config.yaml
hidden_size: 96
num_attention_heads: 3
intermediate_size: 384
vocab_size: 2048
norm_eps: 1e-05
rope_fraction: 1.0
optimizer: "cautious_adamw"
weight_decay: 0.059
warmup_steps: 268
train_tokens: 132700000
dataset: "wikipedia_en"
Each number is 200 + 40 x the weight over its row's rms, rounded and kept within 0 to 999. Layers, rows and columns count from 0. The size before them is the row's rms in percent of the matrix's.

# layer 3 attention query, 96x96, rms 0.0953, rows 0-31, columns 0-95
072,204,220,173,228,179,215,267,160,164,239,168,177,241,173,163,231,270,188,210,224,207,217,210,230,122,156,230,204,211,260,150,227,115,248,196,217,203,173,157,193,228,240,219,163,136,262,115,173,158,157,213,243,237,179,209,120,219,141,275,157,162,271,247,196,179,239,214,209,154,211,127,176,188,236,274,205,160,249,209,174,227,258,239,155,153,194,151,219,210,257,240,176,205,178,272,224
066,187,195,222,181,223,185,152,239,216,169,205,213,173,185,260,153,169,169,204,162,175,205,203,159,302,239,181,187,191,124,249,155,284,167,197,183,214,221,210,210,196,198,163,251,251,121,254,249,218,237,150,165,138,222,169,253,173,251,160,247,236,145,158,186,193,168,195,197,256,155,292,222,188,207,117,158,224,151,210,246,141,136,198,244,261,180,263,251,214,155,169,219,184,230,154,181
058,207,201,208,211,207,189,181,249,189,254,227,205,151,155,244,162,181,180,159,137,155,216,249,179,288,224,175,205,195,190,261,182,231,196,163,125,218,213,244,192,208,219,145,243,203,115,240,241,246,231,185,186,88,240,123,224,176,254,150,264,232,176,133,235,159,148,203,186,269,128,243,218,212,195,152,149,201,132,195,216,167,167,189,240,254,210,261,253,218,179,217,194,256,186,163,175
061,177,204,213,206,210,194,196,227,256,210,198,196,166,184,201,187,179,173,174,160,114,224,226,128,265,211,169,191,206,178,223,150,257,210,157,149,187,230,244,214,220,199,150,244,203,99,253,256,221,228,154,208,145,223,154,216,117,251,138,245,231,116,144,252,200,173,181,206,245,131,264,199,166,163,140,160,176,150,192,234,147,135,191,233,273,219,238,236,216,145,187,165,249,187,163,166
055,190,180,233,189,270,184,165,253,205,203,253,236,220,164,218,190,205,187,115,190,192,218,146,175,186,209,231,218,192,179,246,149,255,184,163,203,197,184,258,257,165,199,180,266,249,103,267,251,193,203,185,161,150,129,140,147,145,241,152,201,323,175,192,176,217,196,209,229,256,190,257,162,188,155,159,177,182,135,153,256,207,132,127,224,226,267,185,200,217,163,173,187,187,185,218,209
045,216,157,172,225,250,260,238,160,191,234,179,219,197,173,217,242,196,257,171,177,195,132,181,264,149,149,213,204,232,231,161,186,252,208,217,227,111,212,227,257,146,178,140,165,204,173,149,188,227,201,189,147,298,155,182,173,208,184,200,182,179,230,242,133,174,199,242,220,216,202,141,240,176,154,251,146,61,144,129,201,225,197,228,196,171,205,181,170,116,180,271,210,183,195,219,224
058,228,196,224,254,262,177,221,299,219,198,163,217,194,118,157,184,220,220,181,226,217,167,212,240,195,135,200,252,178,238,168,219,187,133,185,214,174,197,180,248,214,183,194,198,228,168,177,145,273,274,217,189,242,228,280,283,237,191,204,190,206,220,181,148,184,270,297,237,242,231,203,276,241,240,148,160,123,240,192,203,210,219,195,182,186,204,107,237,209,182,212,248,208,216,245,280
092,145,195,233,281,208,173,263,163,300,168,172,217,174,208,209,193,130,117,164,268,240,213,197,175,212,145,170,166,178,109,106,195,190,154,186,216,213,254,264,244,237,184,180,231,198,178,163,157,244,190,209,213,250,191,234,268,180,240,174,218,246,151,223,207,193,189,188,146,191,252,210,206,217,185,98,193,142,260,229,210,159,218,180,176,255,224,161,245,242,171,231,229,228,243,220,168
086,321,208,234,222,230,192,204,228,231,183,161,153,253,196,155,236,198,235,248,228,216,186,184,259,191,148,170,214,261,215,145,220,195,224,195,205,186,157,197,216,130,166,226,190,192,231,115,166,201,200,269,225,244,179,167,255,232,232,186,209,174,285,226,192,239,206,259,236,192,265,193,230,178,137,196,255,166,285,174,164,182,263,219,156,171,226,100,194,200,232,176,281,220,144,231,245
122,240,230,183,215,182,170,222,147,279,169,151,211,183,213,213,217,160,127,126,198,185,181,162,266,135,173,232,150,241,185,198,172,195,203,190,235,221,219,183,193,130,205,196,204,258,242,147,219,223,133,283,185,264,133,259,233,189,246,181,287,192,218,233,218,262,165,219,146,174,213,124,161,151,150,169,311,171,227,190,208,260,233,225,230,209,269,187,241,236,200,224,208,222,201,175,195
123,119,206,197,185,288,188,210,273,206,170,127,233,193,167,211,239,218,213,186,166,157,179,210,175,210,187,227,211,180,211,192,146,254,211,236,249,228,208,190,245,252,130,187,246,253,241,198,134,263,150,162,245,198,138,173,225,150,266,167,177,264,245,168,157,215,257,165,154,120,195,211,208,226,190,189,239,255,185,195,244,223,217,208,159,151,106,225,157,232,235,304,196,193,171,238,214
121,347,201,230,208,236,272,239,260,209,176,209,190,194,212,227,266,205,195,204,173,175,124,178,176,184,241,219,191,200,224,225,226,237,248,196,195,134,178,183,171,204,212,126,228,230,277,172,235,284,177,175,201,193,188,129,222,129,155,116,215,232,214,177,181,217,221,210,162,197,203,211,180,183,192,125,226,217,179,230,225,145,220,226,183,209,163,114,175,217,119,101,228,186,161,195,176
124,256,252,169,290,167,197,200,233,181,210,211,216,229,139,189,167,198,211,155,194,229,274,151,133,188,184,150,229,172,249,208,213,230,164,239,157,176,254,156,301,156,176,284,145,170,226,227,171,246,211,223,177,262,236,236,202,196,150,229,198,215,172,168,158,161,158,253,238,168,248,192,260,195,247,246,117,166,177,185,198,235,246,234,184,186,124,129,205,209,239,255,218,170,149,182,172
135,148,140,191,254,289,262,182,175,155,175,228,202,244,145,168,258,163,114,131,205,124,206,192,191,161,188,146,218,196,267,207,210,146,269,180,232,188,164,234,174,171,200,187,245,186,122,187,236,230,129,216,199,163,175,319,203,131,174,222,244,184,209,173,208,221,189,170,200,178,238,180,231,176,302,147,189,206,168,183,158,250,173,214,194,157,189,145,161,190,168,235,197,202,235,201,194
137,218,262,188,236,118,241,214,242,175,217,224,157,170,183,234,114,256,127,273,254,179,134,167,253,284,211,156,180,155,168,220,211,189,192,224,200,197,213,267,156,248,166,175,178,241,193,225,194,230,208,194,118,205,267,222,196,148,252,190,233,230,203,142,171,221,229,213,156,237,134,185,129,153,249,200,182,161,156,141,194,231,244,228,246,226,187,186,178,242,177,232,187,224,115,181,245
146,169,190,202,199,194,269,180,197,223,139,160,246,265,204,249,162,181,232,189,82,228,172,219,158,219,161,241,210,224,222,233,175,188,205,198,177,121,243,238,187,178,239,277,239,163,147,260,215,178,155,218,190,186,248,181,206,215,174,238,122,202,184,218,232,248,219,172,152,215,191,250,124,218,296,130,267,177,126,187,229,205,246,194,185,223,248,165,202,233,252,266,257,262,215,203,195
046,200,209,183,161,235,235,206,203,167,217,201,227,203,179,262,194,149,157,199,190,172,231,230,212,259,206,223,142,188,163,223,87,237,223,162,204,221,235,280,181,274,214,156,270,201,162,217,262,194,225,135,188,148,185,202,150,172,321,182,239,168,178,153,152,156,201,183,203,279,215,290,215,233,154,124,104,197,207,208,161,178,165,227,170,244,203,199,244,226,172,192,202,204,238,160,228
036,215,162,204,221,164,177,176,191,213,140,234,198,177,276,160,205,205,220,160,241,255,133,178,164,188,190,186,201,199,167,209,227,178,160,207,261,164,217,130,243,165,184,284,139,175,204,199,116,148,177,239,157,246,202,233,274,257,119,201,158,220,171,217,233,311,212,160,207,178,219,218,221,202,246,240,280,262,223,204,225,250,180,137,236,158,200,224,154,206,142,156,266,157,155,193,190
053,185,180,224,226,206,171,156,229,254,160,211,178,213,218,214,168,123,170,152,197,161,183,221,106,258,208,156,187,171,208,242,195,231,211,195,152,191,230,268,235,188,172,230,211,225,93,290,226,250,216,145,210,151,199,174,265,148,240,131,258,231,149,178,229,204,215,208,210,221,137,218,214,173,153,151,216,181,77,207,231,187,141,201,251,266,213,247,241,187,174,173,191,248,200,166,154
045,199,221,219,186,216,183,201,172,196,134,210,211,187,277,214,194,175,162,255,133,216,209,174,161,201,219,231,232,159,216,274,215,251,152,218,197,162,232,113,169,153,237,247,218,152,258,154,234,217,199,243,186,302,170,209,201,179,168,236,177,154,170,212,219,236,243,193,181,181,217,198,184,230,215,283,288,209,243,206,249,173,323,164,227,190,158,130,165,205,204,189,221,122,140,262,246
065,216,195,191,218,185,225,286,160,171,216,152,141,194,222,217,247,185,206,238,161,159,225,187,218,121,169,243,205,221,211,168,221,244,215,240,239,183,193,126,227,139,184,178,175,174,310,155,180,196,160,220,191,291,186,228,179,188,165,231,183,103,250,247,182,227,227,161,179,143,244,141,194,247,178,259,235,213,265,170,153,205,308,227,182,164,159,164,160,196,221,213,272,165,182,232,232
072,216,199,250,231,164,227,221,184,193,207,173,187,223,195,196,237,167,240,218,258,215,194,171,209,176,162,227,230,231,216,184,256,190,205,197,253,197,188,170,179,170,198,219,142,173,269,172,148,156,182,200,235,246,213,268,222,232,203,253,174,143,246,215,129,193,205,185,217,121,241,181,191,217,135,250,216,239,330,210,144,197,299,265,132,140,142,142,175,256,274,201,252,162,241,232,235
064,187,188,229,224,232,210,187,182,235,247,172,126,267,189,160,209,153,159,240,265,242,181,188,225,198,148,182,247,274,222,107,196,202,242,169,182,226,153,267,227,165,171,182,225,172,217,133,138,129,225,242,229,211,175,229,228,211,202,200,209,203,282,216,163,247,137,152,196,190,244,179,188,204,184,219,232,174,260,228,193,222,259,246,123,110,138,202,230,201,249,216,258,191,243,228,286
093,200,161,207,234,181,267,204,229,298,255,163,174,227,226,182,168,119,219,176,248,314,113,166,220,225,171,259,217,260,229,151,223,200,216,185,193,164,163,242,175,211,184,239,184,192,202,160,146,202,219,216,184,268,173,248,229,206,219,183,206,224,215,241,172,166,162,205,220,226,200,213,182,190,198,155,223,135,266,229,290,266,222,269,162,151,167,161,203,150,222,186,267,209,245,264,260
117,141,205,254,243,195,161,227,154,254,177,150,181,243,197,160,212,166,148,222,251,215,236,199,206,185,160,208,165,189,167,203,253,134,197,201,239,271,237,133,201,195,170,221,176,147,277,145,198,172,183,171,226,215,271,258,212,284,254,192,170,157,197,232,195,237,193,178,119,169,212,214,151,245,190,179,198,254,216,185,138,231,302,210,222,263,233,162,215,293,256,179,217,209,207,164,128
119,235,188,197,205,205,140,211,196,117,229,178,206,145,214,232,197,198,153,220,162,164,285,192,172,212,193,172,159,221,215,161,221,209,230,181,107,166,209,226,250,175,153,223,266,265,213,234,196,199,172,262,173,134,190,194,205,116,160,236,247,226,230,155,218,206,194,156,168,242,297,198,254,124,167,203,253,160,188,134,190,96,244,173,172,253,234,204,200,230,267,227,266,209,191,167,229
138,205,256,214,144,209,150,182,230,218,233,203,198,236,233,187,213,219,215,205,200,225,239,223,204,226,167,118,261,186,207,185,175,155,127,175,153,191,191,222,193,214,241,140,209,168,184,254,201,176,82,225,286,203,200,167,177,145,266,146,276,132,266,178,246,256,140,268,235,204,198,197,177,235,210,207,161,211,178,163,233,175,170,228,194,173,229,297,151,298,202,206,250,250,208,207,178
136,183,244,123,204,233,119,221,172,268,194,200,193,158,249,171,210,249,163,228,189,216,187,243,229,243,179,127,184,244,254,282,186,238,208,249,228,177,127,263,180,208,241,192,156,241,162,148,195,256,190,237,171,171,199,221,219,200,213,232,171,216,274,271,259,250,165,170,212,171,176,201,263,246,177,211,202,103,234,182,140,225,153,207,154,189,168,131,132,162,248,184,211,243,176,183,244
136,145,266,260,176,253,208,192,136,251,130,256,204,210,202,203,142,195,144,217,149,238,138,183,165,136,230,163,240,146,249,192,211,240,201,122,165,187,254,229,255,135,220,225,265,255,261,222,189,162,219,235,186,187,228,219,227,210,187,153,111,144,182,184,161,258,230,171,250,143,235,174,158,218,173,186,139,190,205,164,186,174,154,163,213,198,174,214,227,238,161,118,204,182,163,159,175
135,263,147,214,199,241,194,170,138,185,203,240,214,214,162,127,109,188,245,228,180,181,186,152,202,220,205,253,243,248,138,196,172,227,158,185,212,253,197,183,189,172,190,159,166,230,186,200,201,284,146,188,167,146,163,145,215,219,231,270,247,216,226,151,158,257,150,208,243,200,168,221,150,213,218,169,238,187,180,159,141,193,142,189,180,189,139,257,299,127,230,206,286,204,151,196,134
139,192,222,237,121,216,216,218,246,193,222,164,173,184,236,221,160,211,169,183,161,68,246,252,205,179,200,198,230,120,209,186,200,231,111,164,237,204,183,208,159,219,163,244,175,76,255,191,226,250,213,199,235,225,172,237,231,201,134,191,175,295,180,200,161,276,230,158,221,159,156,185,202,224,197,226,202,224,210,179,122,225,197,208,225,179,228,149,185,225,157,222,210,120,240,268,178
127,285,254,247,188,179,146,173,183,270,144,234,254,175,137,222,265,177,246,226,169,214,256,205,224,199,250,191,192,269,203,198,208,162,216,221,212,153,177,175,184,247,150,219,131,188,199,284,237,153,213,167,207,199,262,220,180,234,146,173,260,227,186,198,181,281,194,160,134,195,207,155,178,130,289,209,193,180,239,179,122,200,198,206,161,203,165,210,226,170,150,225,182,242,305,192,208
# layer 3 attention key, 96x96, rms 0.0932, rows 0-31, columns 0-95
062,141,208,211,167,230,219,198,222,264,264,170,206,235,276,199,196,222,126,146,189,228,151,158,215,258,185,236,212,295,222,199,222,218,170,172,244,206,221,128,184,200,159,205,214,239,224,221,127,158,284,265,162,120,214,237,287,156,127,153,188,137,188,210,185,186,141,180,173,279,141,213,196,163,198,187,238,245,206,212,173,228,163,150,226,190,231,212,196,226,152,187,216,161,272,225,219
063,267,181,203,246,162,245,193,193,135,178,263,200,149,168,213,211,176,248,234,234,180,231,210,138,125,220,161,148,122,122,199,185,204,219,259,185,177,205,246,201,173,216,167,190,195,162,157,263,240,110,135,226,268,193,142,136,234,233,217,220,277,203,182,196,209,267,206,205,120,248,173,165,261,177,210,167,160,159,169,169,159,236,218,171,207,158,181,192,184,254,245,176,247,139,165,188
057,239,175,184,284,158,221,174,148,179,149,223,186,175,182,195,208,216,264,246,201,189,212,186,168,122,247,154,129,117,159,192,145,177,169,231,194,224,197,294,174,183,242,197,191,200,166,178,264,238,138,152,201,318,157,179,127,254,171,264,212,231,198,198,177,180,252,177,222,140,221,148,146,186,188,241,187,145,174,201,194,126,217,220,193,231,201,191,195,210,257,205,149,229,124,206,190
064,250,244,163,225,159,166,219,159,166,132,268,231,149,139,203,204,177,207,243,258,178,205,211,200,141,229,198,138,123,165,179,177,176,202,257,184,188,166,271,189,197,237,186,200,170,198,166,247,269,101,195,258,265,187,136,145,253,259,234,187,228,211,205,144,208,261,242,170,149,249,178,211,212,155,186,164,145,136,193,244,128,213,211,219,196,195,212,212,159,272,228,208,235,194,170,142
042,189,207,163,221,221,234,190,155,168,233,241,228,201,141,267,234,302,203,229,146,161,193,145,206,268,212,167,197,196,248,141,160,183,273,201,224,175,128,200,127,267,229,190,187,148,199,199,294,178,125,254,217,246,190,210,154,188,259,238,195,177,237,173,172,201,209,289,227,172,142,208,207,194,150,177,100,118,181,193,167,221,213,180,207,202,175,227,172,188,244,209,168,226,210,156,245
059,166,216,163,205,232,241,189,248,204,245,222,255,205,243,220,195,238,196,191,227,261,181,212,174,281,200,254,260,265,256,229,231,152,251,160,201,203,139,167,151,226,176,251,212,223,248,295,236,145,252,263,199,183,179,247,248,155,210,184,251,233,199,138,201,182,178,212,184,229,149,252,240,202,209,187,225,246,219,170,213,279,207,110,190,165,207,224,196,179,153,153,200,181,313,223,267
075,220,202,185,201,259,204,206,148,193,229,147,248,184,157,224,210,239,207,251,143,223,197,178,150,204,140,194,244,192,190,110,110,199,245,135,217,197,189,247,187,245,165,225,219,189,130,237,275,177,158,217,194,191,195,206,192,194,163,199,208,307,195,129,223,192,186,234,312,279,185,241,173,206,188,201,159,131,156,225,229,212,200,147,213,232,228,229,214,200,164,179,168,232,203,199,325
104,191,199,170,180,172,200,222,220,181,178,211,263,221,182,189,156,239,205,136,301,251,194,220,210,178,191,195,200,217,230,217,222,136,159,211,177,190,258,219,242,166,168,155,240,242,237,252,258,273,209,183,210,167,228,163,253,179,150,150,211,174,147,219,240,251,195,69,117,185,165,230,255,248,164,218,268,269,225,200,185,168,239,126,226,194,175,223,207,220,222,195,242,128,233,173,125
109,178,189,217,202,279,217,179,263,171,271,196,236,180,245,221,200,190,180,153,216,242,164,200,200,224,196,211,241,229,230,159,230,215,255,149,217,124,251,139,211,205,142,271,212,249,203,248,269,119,239,267,228,112,156,193,210,221,162,178,222,233,232,189,198,235,206,254,237,229,106,187,187,145,214,207,251,161,201,175,195,281,144,158,197,166,179,219,167,195,142,181,195,154,261,214,280
123,210,202,180,176,251,161,208,160,236,272,152,231,229,185,196,196,255,182,178,209,177,200,175,193,76,158,230,222,205,139,241,138,249,256,144,185,248,186,234,144,211,240,195,169,137,177,163,172,193,137,230,204,289,256,193,207,197,264,182,201,282,126,172,228,197,175,184,256,172,176,193,172,143,178,172,161,126,225,259,192,184,264,168,245,175,182,201,224,265,221,190,207,275,212,244,185
136,205,246,177,187,282,149,328,172,198,187,186,182,198,202,282,265,180,266,186,187,242,246,193,175,216,249,250,276,165,275,132,222,212,225,195,235,250,168,256,212,238,134,195,298,237,176,185,252,216,210,181,205,238,159,169,163,240,230,220,182,238,179,214,105,217,146,164,180,188,216,170,197,187,195,166,201,208,163,208,200,265,147,170,223,206,193,246,246,223,231,208,219,266,172,196,235
131,224,172,272,193,239,298,217,212,289,316,222,265,250,201,253,251,187,178,182,233,194,192,151,228,174,197,142,140,150,306,182,238,260,183,193,228,180,175,184,194,197,243,159,222,178,216,236,290,268,200,180,208,231,169,158,183,183,184,255,166,176,222,195,222,240,184,220,178,177,193,183,236,212,240,204,238,240,208,139,216,117,172,263,231,236,187,182,179,241,225,143,187,235,182,169,184
126,173,184,182,246,203,175,152,210,150,176,212,213,229,164,298,224,172,204,264,189,206,210,135,134,302,153,177,110,238,183,166,243,195,173,145,141,214,244,181,266,268,193,235,154,171,213,197,196,183,240,223,239,260,158,250,216,224,200,240,223,155,222,198,106,176,148,203,196,143,213,212,203,261,205,129,180,184,188,208,213,218,226,148,252,136,206,157,236,176,217,161,264,146,183,249,189
133,192,211,187,205,230,197,185,234,175,131,190,254,322,169,145,250,212,186,189,190,237,192,206,148,127,197,194,124,135,122,203,225,184,242,175,181,175,142,224,76,219,166,136,253,187,223,215,202,204,223,144,189,182,223,251,237,149,231,225,274,148,239,156,196,166,220,150,249,147,184,136,176,206,222,179,219,145,207,176,231,231,147,163,179,193,149,248,236,202,209,162,203,141,225,198,185
139,206,141,206,217,175,217,234,243,238,223,255,232,174,256,191,159,160,258,123,170,190,206,195,206,203,199,114,170,202,183,232,180,198,196,240,179,206,168,183,202,261,152,161,216,208,141,225,85,168,141,247,175,179,228,210,99,140,233,205,216,214,178,255,129,201,164,237,184,191,133,206,241,182,218,166,166,185,197,118,187,247,271,191,287,183,201,194,279,165,168,169,135,198,165,217,164
138,205,228,316,213,167,189,211,219,219,197,144,223,206,265,199,132,207,194,185,241,227,187,175,106,194,216,235,291,217,86,298,234,188,210,182,188,128,161,191,177,198,259,196,228,201,154,222,225,194,227,167,193,224,174,167,173,182,131,223,153,153,230,197,185,241,147,141,167,124,188,212,228,214,226,231,243,233,142,181,205,226,192,167,247,178,251,201,165,153,250,210,238,279,184,170,208
040,108,173,247,277,237,200,228,253,204,214,235,142,216,204,235,204,170,180,171,222,204,195,182,220,168,222,203,222,230,238,149,290,178,231,162,217,160,151,124,182,189,152,227,153,186,222,160,138,169,243,210,131,160,241,229,251,181,128,140,165,151,223,254,251,159,209,179,104,207,165,189,269,157,207,292,253,243,223,195,178,263,214,190,148,184,181,177,151,184,164,206,193,227,198,233,176
035,229,217,189,144,227,243,198,156,188,218,187,227,235,203,185,223,220,248,251,150,225,229,165,251,235,189,168,210,169,141,163,90,210,187,220,208,147,247,196,184,200,270,192,242,226,210,159,281,199,160,191,277,238,220,166,179,236,315,216,206,220,175,144,140,193,189,259,313,211,188,200,103,244,189,141,195,144,195,191,192,169,205,183,244,206,186,253,264,209,203,230,257,149,186,186,186
046,255,214,148,231,186,227,210,143,176,184,209,233,194,120,204,188,238,243,245,220,202,233,201,209,162,211,158,181,111,149,183,165,165,189,246,195,153,175,294,230,188,281,152,229,193,215,189,267,236,102,201,245,280,194,158,148,262,272,255,198,256,193,168,144,195,232,230,178,196,237,167,176,212,157,163,156,151,151,199,203,105,214,204,226,179,158,190,238,200,239,223,194,250,196,170,151
041,149,160,231,206,226,188,211,239,241,230,113,177,271,268,216,161,172,191,175,146,163,217,135,180,253,162,212,197,242,164,194,241,219,245,187,157,179,276,182,180,179,221,176,176,276,278,160,194,180,290,204,196,111,259,183,215,135,180,140,215,177,204,244,207,226,198,197,252,204,169,201,156,150,178,200,231,256,297,227,215,198,177,177,197,199,242,194,191,166,160,226,201,138,261,277,155
073,167,209,208,188,208,212,205,247,253,223,136,194,242,292,184,161,212,158,108,188,192,192,178,184,221,179,208,234,267,207,211,253,166,218,155,189,159,248,130,206,189,174,201,173,210,233,165,145,163,293,233,170,85,229,211,258,148,188,159,250,180,210,245,191,237,197,183,181,231,161,237,220,163,203,206,278,244,296,188,167,197,181,207,193,139,236,192,212,230,149,226,227,135,235,290,184
062,167,187,255,196,213,227,258,232,257,203,135,165,244,279,200,162,168,151,146,179,153,200,139,203,157,194,202,248,237,255,215,240,205,220,172,204,175,236,121,203,203,175,223,162,221,207,178,109,156,274,189,200,139,211,232,248,178,176,143,211,146,238,270,192,196,200,221,119,249,174,185,239,215,215,196,244,246,291,134,143,260,187,268,191,154,225,173,189,208,159,246,207,139,195,220,212
073,182,230,293,245,213,218,173,179,256,191,111,148,169,236,216,208,179,223,269,120,186,177,150,135,202,161,154,194,168,241,165,148,180,241,159,214,200,192,130,243,271,202,246,178,180,167,180,184,193,191,177,258,208,161,255,209,198,206,193,225,282,270,232,149,208,216,310,191,266,238,186,126,203,184,164,202,214,208,132,251,200,186,215,231,175,246,184,216,167,179,221,192,192,180,243,278
091,288,192,191,136,178,178,200,166,215,154,165,178,246,152,257,250,149,198,257,168,197,203,273,232,240,201,202,268,183,225,155,165,181,159,197,203,247,192,267,151,189,159,185,182,215,226,165,136,249,193,168,184,190,259,236,222,192,209,196,209,213,192,143,244,227,217,151,223,256,218,220,252,257,240,183,167,145,152,210,289,147,140,236,276,258,228,210,224,194,235,203,158,255,181,196,311
098,240,186,274,199,222,259,201,152,282,205,150,164,201,173,169,234,208,193,304,108,194,196,179,220,272,154,165,199,203,206,164,152,178,231,187,232,283,121,177,242,191,185,220,184,139,187,211,145,232,200,124,223,201,198,239,221,189,221,191,208,239,268,173,225,171,199,258,181,263,270,172,189,240,170,198,181,271,179,128,215,181,206,203,210,236,231,196,215,148,190,231,137,218,172,164,297
126,267,165,162,151,229,202,289,205,182,237,155,184,262,204,224,215,154,155,226,161,216,197,167,215,198,179,230,243,233,217,191,209,146,201,149,243,242,221,263,228,161,177,208,187,239,200,265,205,190,182,245,153,164,243,195,142,207,117,178,206,177,210,190,323,204,224,104,168,183,165,167,228,246,173,201,239,191,224,164,188,151,230,153,312,251,189,212,174,206,206,216,157,140,155,172,281
132,190,146,227,173,182,169,152,217,243,186,177,189,248,173,328,250,169,224,190,202,239,140,235,241,140,266,147,275,214,184,240,155,214,140,133,223,212,216,208,251,214,184,177,189,183,235,198,259,152,186,156,141,153,149,264,217,136,217,139,208,212,192,220,212,192,137,253,168,220,149,223,171,188,224,242,231,131,185,162,256,166,215,128,194,192,217,144,213,251,213,192,272,232,162,222,204
126,160,193,127,178,220,168,336,227,255,179,200,169,157,245,166,265,234,212,196,196,205,192,192,171,250,176,238,141,201,170,288,222,192,178,107,228,132,116,218,254,159,204,278,150,207,202,198,239,215,166,177,190,242,246,205,291,188,228,205,220,209,244,256,209,221,175,173,214,212,187,208,185,202,206,199,201,144,187,121,181,182,209,180,98,201,136,189,207,213,170,181,165,189,239,186,151
134,187,216,259,187,241,165,136,140,166,129,128,221,154,160,143,172,214,202,223,219,210,213,161,170,171,205,175,191,180,337,167,197,262,185,148,196,160,168,238,211,121,254,191,226,209,205,208,156,170,137,236,157,231,193,189,214,217,165,92,168,195,187,111,184,215,181,177,246,125,132,177,192,269,208,258,208,193,151,172,223,167,206,230,222,203,226,188,244,141,193,183,186,232,214,244,215
134,234,215,193,184,264,242,183,238,221,152,255,173,170,179,212,148,154,186,175,246,217,221,80,213,204,107,190,208,193,210,229,170,204,189,171,192,341,261,235,120,113,154,221,216,168,181,184,170,179,220,173,172,197,209,192,215,230,194,237,235,180,234,210,192,206,208,193,130,177,119,316,217,232,224,226,203,186,170,187,198,177,170,236,160,241,238,211,180,195,156,169,229,255,165,135,188
137,184,202,257,202,154,196,242,203,112,248,180,139,167,174,232,177,198,247,258,200,191,179,230,257,188,154,245,227,138,186,196,130,236,197,171,204,215,163,162,185,171,172,187,200,185,271,163,182,256,189,359,272,184,179,238,230,171,167,266,194,227,168,206,160,264,233,151,253,224,105,141,187,242,210,211,182,152,228,214,185,211,190,241,179,185,222,195,240,168,218,169,239,180,249,201,257
129,172,149,135,174,203,254,216,219,220,62,164,228,168,122,169,170,189,193,198,219,251,217,136,186,213,230,186,227,219,189,179,134,220,195,175,175,165,118,222,198,282,192,152,124,197,233,205,269,191,228,281,225,196,245,229,169,225,202,222,217,227,215,234,208,275,211,165,161,191,253,203,180,207,173,211,190,183,253,245,213,217,177,199,282,255,167,254,130,197,203,168,187,297,241,203,216
# layer 3 attention value, 96x96, rms 0.101, rows 0-4, columns 0-95
095,251,210,189,235,246,170,238,198,224,222,208,281,163,205,252,216,165,207,171,145,191,237,284,121,207,259,243,200,280,248,180,113,206,177,185,164,212,198,119,194,186,199,194,157,192,164,71,194,200,204,182,195,196,231,222,127,234,153,164,206,186,224,176,173,157,242,207,184,210,153,212,180,211,230,194,191,183,137,178,190,155,259,286,153,222,213,266,162,180,284,169,185,167,253,177,173
099,234,240,166,220,225,209,188,246,171,151,172,204,291,195,226,149,214,210,211,270,148,240,257,237,235,178,219,199,204,177,207,255,388,243,189,132,171,162,252,211,181,197,185,204,132,214,126,193,178,193,191,175,197,180,234,154,200,153,225,281,249,223,210,223,216,157,230,185,238,233,125,212,252,156,195,223,261,177,214,186,158,204,196,186,229,183,200,208,196,245,159,153,255,167,214,204
099,182,123,214,313,190,249,216,205,216,200,152,275,178,247,165,241,117,252,177,166,187,100,201,169,220,143,217,222,226,222,210,250,224,150,273,205,182,240,207,217,215,192,225,194,162,216,172,213,156,132,192,176,249,223,186,235,163,222,189,254,227,195,162,213,185,279,150,182,211,148,227,162,225,217,281,187,197,294,250,173,264,217,206,252,256,195,203,211,158,250,170,241,235,226,226,186
095,106,211,192,195,171,169,214,198,230,263,238,159,233,236,245,200,233,218,170,245,238,271,209,182,200,171,176,179,284,225,203,176,220,171,159,221,199,129,160,179,231,205,196,158,195,216,171,215,167,228,177,240,113,192,147,220,191,179,173,219,191,248,122,166,220,312,143,217,136,205,198,231,143,233,158,162,123,204,266,119,155,153,204,230,201,180,134,230,175,160,190,188,238,117,196,224
096,184,279,217,213,174,264,182,176,178,194,192,250,244,154,248,231,206,242,181,208,174,196,208,171,140,218,202,184,198,172,178,263,152,140,208,192,155,183,203,214,157,177,295,187,267,209,173,257,154,153,201,199,172,148,187,179,212,240,253,192,194,246,159,249,162,279,205,223,199,119,253,181,236,118,107,143,197,253,139,138,211,186,217,274,242,195,236,228,208,259,208,246,211,254,153,193
# layer 3 attention output (transposed), 96x96, rms 0.113, rows 0-3, columns 0-95
087,219,252,200,171,201,240,196,208,259,200,173,176,190,164,198,116,175,242,177,265,216,205,236,218,169,165,207,222,120,241,233,160,173,215,190,170,268,192,127,202,240,149,228,170,124,187,244,232,180,179,191,172,157,138,167,162,192,191,250,213,171,171,202,214,174,193,178,205,272,291,190,213,201,274,253,228,163,206,199,97,206,212,138,145,197,260,153,178,263,249,280,193,180,162,131,155
087,125,205,212,177,230,212,164,208,151,208,210,177,155,223,187,194,242,244,272,163,172,209,157,238,168,282,238,152,166,231,251,243,303,209,142,235,243,181,189,238,231,239,173,155,174,220,195,226,126,207,258,209,177,252,171,215,180,223,242,179,171,133,233,266,222,168,226,140,172,202,242,187,138,159,189,165,185,147,229,213,188,214,293,153,262,185,143,217,225,167,232,193,202,90,203,222
095,176,226,167,229,187,236,147,188,188,171,194,242,235,198,195,234,148,190,181,259,168,231,140,188,221,130,235,173,226,168,221,184,151,213,238,184,173,164,171,149,280,187,226,303,214,226,164,179,248,226,157,280,233,231,217,182,210,189,318,188,142,143,190,162,162,263,225,199,265,241,185,182,182,134,302,195,203,184,195,192,196,131,276,170,145,140,172,203,195,239,168,170,180,180,217,226
090,160,209,159,213,179,185,180,192,273,167,233,242,172,192,220,149,191,142,197,162,205,246,164,219,183,248,190,181,169,195,225,227,122,196,222,175,265,182,243,189,179,229,187,149,165,301,165,172,180,144,149,155,168,209,202,269,148,251,190,137,209,212,183,182,136,313,301,185,212,212,196,189,171,194,223,248,210,190,151,254,190,238,169,209,193,260,243,183,259,177,197,269,287,179,167,142